From a checkpoint of a small transformer trained on Wikipedia: 10 layers.
Each number is 128 + 32 x the weight over its row's rms, rounded and kept within 0 to 255. Layers, rows and columns count from 0. Numbers have three digits each. The size before them is the row's rms in percent of the matrix's.

# layer 3 MLP gate, 320x160, rms 0.198, rows 284-310, columns 0-79
101:160101122173108147096095126137146078145096108134112106144153128087087127128091124162172120109174176102119119065093095120094115110090146103099131111118120142157132131098135059159153070107084112076094105130077180123165130163123053118165155150
101:172122172112077120110171074099132093165159042163141137101085194113134151105136163081103129109116160172088140107074128138151146143106095140099151091087105119159117140157155099127107105069154176096120175144103151073080106178114102134202117125
099:160114109151107127167110106064089143100156150100153175124157113131150129102073136094095075097132118130122077105048136103135068103104129129122074123196179126157106173149158133140127186061165194106119123123140190102160197087136116137077140104
099:127136100097120081095180150047121108158126146129057133096102099104106159121158140095138125174163142118069117121075099070113084159130145134159158120098174136113141151200102105083140106117102144106181112100145115129199102136165100144103136166
106:128133130177118157161110126172144143165173148075115154150143075162080091135121075143142128136167190134115085096100117026146151164142102157124128174137160145146191108140118161147128172111135052147127118146158092080153151124172114103112127138
098:142169153081159126135158123157077161141101118103120101164115121133089172120124106122108146113126107106130049148144132086170158056097136148122160117113100171127173056136104118166160178082177125128187131106122120147093063145125125138073090110
102:130156136128117111123089053085158098151112115132162181159143079139118184119124090156090149099098085109130149108097081160161118125162128136152183136098096128138143144163130215098085060208135155143152146176123147132145132100103114096089137163
099:166096115099144095155165095137120083089110131094063099136149124145144053083178182117149149159166107126100101159139147143145096148129129140128058141135206127126094077137099137144130139081137120108155124195163076141084126150144108104152151110
087:092074119109095192151121204175142163161135140140150122132102193125099076153107196141113109140122130107175098111116175243066113171143095097143230156103146107098095166105100126122122110115098120141145139130107135087187108063145123127129111083
107:150175151131081090080071150154112140157092147101142074123096167127148135168148153039148127119186125130119105131141186106163073163132142092157161121120125167139108122084069094132193152160088114082174099151144177141144108143128108096171129083
096:064144161071118100119106158113124153158141089107089131072058101157126120123112084100063165133121118143152136158161123145145110165144123162198177133174099125150065134170175168076188076152117117140080059085167092121144080133101089108117108097
093:115132138126110137154139111106117086133092116130147115167122149044108135142125158174122143157093126117144177134121115180119169077152149154116054133136159140034164157147101087112116141102159185156128134132101138111126135093099089109122183124
087:203133138094128094151147136176077146071121139101122129118159134164174163133052085152085099217142155118102104126165089105113174150133089121097103081153112133169164138129144150103200171099160175107138076140119171106090129067117106092089159117
092:104186170166180156098196118166148184135152159152141115173187122189098116130181120131132139081118143117113119153165093120114141122140133084157137144127107087074175138094227166121090111169086133144119172115134167172122193135126157095104160114
095:114084104151065131183066155097116114178161081116067163123112119036089119136080146099095060101137135147141208087134121108115123174086133090126184130136104201168144094110175114148122172104124078101100142156132101175126122163107173152174160136
102:095108155131117150146130106120172101104123107168085133172138134096128130073143051149143147121135142171180155109092160178100137097122148111137052121078128105131149080114142132094109120159116174086091125086163076107146101173102079031150130142
106:141174168101099157119131127142167146071142068107131147140123157145156148151148151146130149135132095146145131071085194148139113124138118156141089134167118120156156160150142135185169128126164050147131104140171101150156100156088159121131178100
094:154196074144115091151105095154128152076081107084120165181174136115150184138092205110139131141072164112145119095109118146159122145134091131137129115072140125100086160126136157135140113085137131129137116092133086086185145092146133146129120179
098:142157168097205129128188126154086074107204144157084075100157134137090141132153177114128162127139130149077134132193139122095094127075147089110169132133041165182056107178140136124160094166111108138104092097107106093087089160093129131124094144
103:085109163137127150137146110116153140083104131091125135083138076124132173104082149115165124111105077168127176110061102154137082158121121125137092167127110118178104099114168182169202093120106130122110175137122131151090107103119131159098120114
101:140145118142126121124091126121152151167141145151145155130108148152080115118134157119122123148105169107118132119137062109113070130108158099085160122092155135207122171125105095142059213049117158146100151140140137132129105178088111153184168112
099:146144091075123160151096107185149119142120144105122103129131146150118141103112070102190141099182205160205164149175137156133123162175092135145173111112107060131065136174135142146114114112143135121151118173121100138140096132117085154111144083
100:113116151107155136078138162167112078082130153107098143085063105117087105125116070080108138134119099128129184175109136139131155139112193159189154135139048177163078136124043107122169086147153160151183140128087129105176130133134107144094130082
109:161154062150141077145176114133087131170131122165070122083161125170151180161077029098067105140139176112093154127129146177149144100083150104065166040133173088179130164119114100124173136151156110138185150092105124116145076114109179093133097130
110:123157136117097137146111130107124117103214114145115150100085107076119090106112092126122132138133092094161124124183123149118126078128173157131153122176149143151158149145133086129064083156060086114139097071115118108164094167088132121121102065
108:176127126211167157081170125111091173076172116139105150136130103077179126187070139116107115182110142076120106143149140110118137108110140159167126071184128175136177136182134089095120116092124134099119145125135161123142101120055144159101130134
097:166133169140162082100130142082125065103130153115151172140110092136161137163114065103137157124159080120098154157154136124110098095155102091179137148131123106156132104123130184094131153178123179163066074160129139093108123062102136172122107133
# layer 3 MLP up, 320x160, rms 0.203, rows 284-310, columns 0-79
094:158152102132173094162119104168143118104062115113153115205147127204115154104127094127185125053127162146127121089157112166149152138078093062109168150098130139093118137109078137082175116105150139102118116138150166138083127151145126172137119087
099:095125097214188161133155132124151066118154101089109153134130142149142116094146178165127106096108117092084086135120163141112095114175125153168105115137081132171121107156100067120088125135145195132116094146135155075120134154160100129134111119
104:145166119136118117097154186135125133175158131098131062193118163154069051165137160115114157115118118141141105105194113078185125128125127134143140168127136092177148135076121146081141163114174102110126071095123183157135203146139138127128152172
104:130109145102120162159102173113146170132108132156140198085133111120170085144089154123134143104088155127139142116153079123066115177137173118107099136143199142078147180128206113121123164130114108090201121120119111155120102127119159078104121123
104:124123167087131160118129079177150103144078103132153147118171159069078152166164149131078107119082132066147110137124111090126156143145094107088177150141145077151134131138101113134073190174135112146123116168063146166165123150138134092092115195
096:162107096112133127071112134129149107200113141075082106160138108123099137177169138130170124046129201112127110195091139136094142089109142074191120151158251144104184104139110145070071160108115132103184145113151135115134167108120129110096107142
099:160159147092110116127075127162104156139159093191096126088136143161150172198114120149145134137157162116072131080142150100098132114073172110080105094155143104047119093106129115137173092073112094114091140110168145161126149110086104113118108110
103:141111100167147141131106158138173100125163133152132121131110075172202163123100142173122147088104108159083161178092115077181116142086134132090158162152106154125186140104136097128163093156151141110072185154137136053140087066091070121077123094
086:088088114120096085202164125137107096135100153161082091086146131100195176121049152119153082167143118088125142112195083174174136139136110160100100100093089082052087177141137148173125078098136085107146139192159104108106144093129093172167083071
094:156104117151147138094139127148150111144128148109175115087151193129194101096117148107083189103165094142197139127137091098103087152122095101117094140128133117081154141210191148116093077170176128180175041136148150086160125120057157116109104141
096:086170114116089161110078158116142088163136121149113138119107141156108141136160114144155095132110088108112155054147102127133119117175111155117095169112085156115139112116075133130143176115138145139116081125177157166223127107189170178130223134
094:184114118120147109063132112115132134170105126155127183153072101169136175186162130136192160111107145097082065172123150161070122122153143189098154133159121151112149165097125185150097162075160130155137092098106195054124097137137087072149126160
090:147122078130098056157171100128131081146118121193169111042188141103154176157123144142102149118115154152166090108155131156117188151188121096106172150109104100115135097121075150194095136105146139164101130094151132137135131124138113146144072117
091:168149142129075160102135167106082121116141177085093171065164138150129146089141117104145143182128173127119063097119075167158120158134167163089108229174128087137186138147145124135079103107102084132116135097125156102175168135092146154100141179
101:111135110097146080092167090203093109114111078116098087166105128118169186122124142101101161113131101159164095113099100117157105068107166189147164133191139114118137119166164082099145089124145146147112115124172171072112113169122082086114151139
107:162100128119117154077140106163201101146111147095148168116127112153055107127127135124128069131094080090087086141140128090118156153188117091066122125147214082074192110056086142189100085113177140143124151132112115153145160161173127094072129097
108:070122127124191087046145109178154128080168173133089121141129092150138123118097168114109161177117098149143141101174122136141164114087108127144067137146136151157128110120121137143108171125114112104118097139194141138074115124137124161149110178
089:051133142138125092091154128138056125095091135111141116144164143171194142181103061119168200122135124060108163162178141142128170124108157102147141144173075088106094184113159167190125112127129140056089099156097119109129102165087110141136122173
099:097158148139113142117114168168099140110144125097095118053120137133148117131157164122154125140104101125062094149133109175086171160134209122195114132131150078136153137096104156143093147124148187108159132108121103169121085091117170115058109108
098:138104135112169190116118148103172170138089130079108157165184155141134052118132193093194124101134092102123201085110085105084058169105149035139086162125122154109166139099153100112099085146119095164127087169151150112148119123133162143118116128
104:096120114125090110118121172141163077116136215127076152142145122200158124153136158132054088113119172129180111116129142113077114145135125108124100139058100114110067140088125109125088142190171106156083129143116143143185103145093136156123123090
105:098161096170171091131035072115077073176169122155139157100087146159163095164123137202208138158153160174157091100212190097125162067118121133088115158123183119104155107144125082109125114129135085147132175135079140143142106114148126152098128124
103:122119112162152095082124126142127166151162142147187133152110101142124127136045110129148116110094144110112083185098164129106161158172087085074088148108110122147105172147162145107075084148134094161129143164121116078136089112184152155098113134
104:157119143155094123099091084095155111136145087089103150130201169167040176141126162119166119133098077098162133160113103094115119098155080080169093146124113117155127101133163074169136119107143215116128135148110131090104115163112135109195104086
108:116118145130197107123092111067150173118114130158126143155114095104138197148176108115136133143182189076129119103151098115139157056139093153120107162160150149103164162140147099144115137099100083072145058186099099135175151152122134150078089109
096:110118110107142172113175125081147112073100162088089088097125173185114082116058129136184125108152093134156075121113159123113069144160060129144144098173112123148125104116104106123120123096127100104103131176044116107094105086170214108176168202
098:094117175201058091124165141160161045137106115161092094129109159073138158088124162153141115144099173108148164122122121144097113120175115129144146118094122072173125129183118137114104181090112134127106085147159128173128120091120091107063140184
# layer 3 MLP down (transposed), 320x160, rms 0.134, rows 284-310, columns 0-79
091:168112074103148169163078119106114090164167033128118148133136175132122122171111186095094121119113167126143146136152120136187167110119124126100036188091126132148152156152133120133167092095125150165163132132148129175114104126104095116132080076
100:091150138104097144099143202132102176115123095125128103141130130221113140089166215141181140097176133149102157125173115177108111125151111101143110115129113094158146152084098119099138132111082154088101158058114109141083167119138143127085110118
100:138129181152132114097130122113078114119156114103164090090107119120131099075160142144202129082145111105101093071148173139169170100136086110120139140145129120131120152172078101148068068101075172203129128146110079133168117181147143125124125105
101:146178136163157087142066123069138135125138115152113115091129108103109107129119084171160088131148035071130128122083125117153135068196122114128155154141062105107093117110090095109149138155136155165104168158151137096119162052092120155144133129
095:187162137168083086100148102118100099153132180077130104117085143133094120121137139153187144157164128101072150150121167174135067137188127118138174116195122134106134199156156114117091106082112089142111112128132140089151137183095117128116153119
097:121174143142180169177089122139128141133097123123115068090131097131106127124137116125122143102149085032164151139166119132170153116139091114126090158122147153053133187147081122089104133130128174109135138129134113133078131131171118144118105117
099:154084149068118135100112081132074168154145159111125122103121084133117105125099115114137135189157078141144110048137107102119165095161124124116193101108180139113128177076143157103132132167161136165123129128136169150156200125087099090148088123
105:121103108119139115192134141182123158149189089160124135147075144129162168123143164173133138139066125190069119160153094105130121146136130125063137128124147183177113129190200172157150107148129189146072146138080110121084140108142163141141118099
082:143170141138101151147118158105121192094122086061133163091136126134113141106176120209069122091104139112170132157148188174062135090109194126105123145222137095093139086113117151114130106111109193133141116102121137126161132124112105104042085131
095:122140130168161100147132119163125131095104131208107107181127152111060125141122091154184137122134171114157098143173171184160111195156149146091132110137052132134109097124120110131151147146126153148118104171183124117092177121165133096106137092
094:144137142113133098142124128174105132126172144160187143092160195140048147206135113142121113135139130130098147150113113124176130167132121155173074122112083117116129143125085142154098128080141179122151125161097118105160139088129114123126125162
092:088127101113114091078114158082175097128147122130105174179176095175126133114112124135128156121152156119124099143136106111155135085195087187105168145124120121168168150125101176145079156080137091177163085154146137159129130148170118167073146108
089:160119134126116133131141160130149141092138072140136089205197140187192132157135138108157153106116137144119142131114128136103102127092187124122148145165172159172139164146127144129176152132118088127117105209132078131164148193108136192120045108
091:121174140119130124143155169150136158101192150115105151158162089146161192114131096137127138102163169076120130202118006139083153129138179130112140075159092141098139123142130143167078164107104123115165109134129136115098109172092150151097172136
097:150119124155127158134128141068151094058060143155108186064085092135125086108114124165151182119147145096157143181152045087105183098102151151163150116144113141150151108136134175118112121103089168094162156159130184184079173099125124123131119099
108:171112150069104185142118088162205131108100151179115135154084141176108139131179128155086070119118188111145107175097073130112178128178137116133103177129114112143074104139131133195134109142148140142097205096097091152157165135147148116141087088
112:114086093114176115128156147106164149124161126202114059143140116181065132108122139061089145147128155148093164133162124131133166104091120129141134100112191156136155104131130089116078148208116185076128152124102125142120187092183163148123054171
086:140151143128160094201169063116096132206124124095104089134140108136124122130116110156134168111128114158139115165107201109146095087157130140139126161101129159124086145144095164173140154122194150164124150152108113110124124163172137067142148144
100:109102106143124200124130206143119166124166122107123113153136044143108121133159128183182139153154110108107138114171140145101128186109085109196147126168077096119136075154116108081184137124135151128149109136152091061102093113120099124123131089
098:158157096150167165063070113146109139177106093127131145098184150108049136092119172104081094138103082135089120094105111139157141144082100126120116107182172115093103101129150117165180131161138121150131155094147216090155103112166142149115074080
093:185169091168145083077122112114144104075137112158133142098118110063111122106134060144142134059125071091084154126129155117165082138137121067085140157179156139119129180193118085075100147105124143055105132144122068128107115137146135122113166120
108:050130163103133134142190139108025165156104114186123134141137102121155166124101098146092125106120114055085078134122099154171068152089141148145134138140150133113118151115173053090134182108084170148064085168105085162136194188116109114159114113
105:131083124133162153092195101081168090091125047129103108210134111115092141227117105136121113105111153122149150146137141137181144167063135163177125141182098130118167186171176136118141087099166088138114123121150084146158142125138109148192131123
100:134117129122176119092166124118122079145126131099107153124159130120104130109147130136090129173159133073099181140161145128085117211180105130106070156138130166121138169131138109095195110096061156095098144138112064111086106178135180128151079166
112:154095088094084117102128111136137118137142127123160113127117175154059100105129135165115117120164174112156144133132147118156097123170149091113091089104124112142137202164111102097133133168133161097122166149087105112151166166098114112086137146
101:146101113125107171088142093122154076130142133125178143160145114173117111120158205160174110162184160139113142063060121169141165100133089066125161120155099100102142110145154126096102132141184107098150122149131096131164067166162156168152166136
114:128123203149036152115107135126162133134116156170109095173079188094147147161151112085118127134139140106132156149103105155124111108118123106108168161173103107147111123131101153133080154134083135126075149136146139129137161028093153169099172177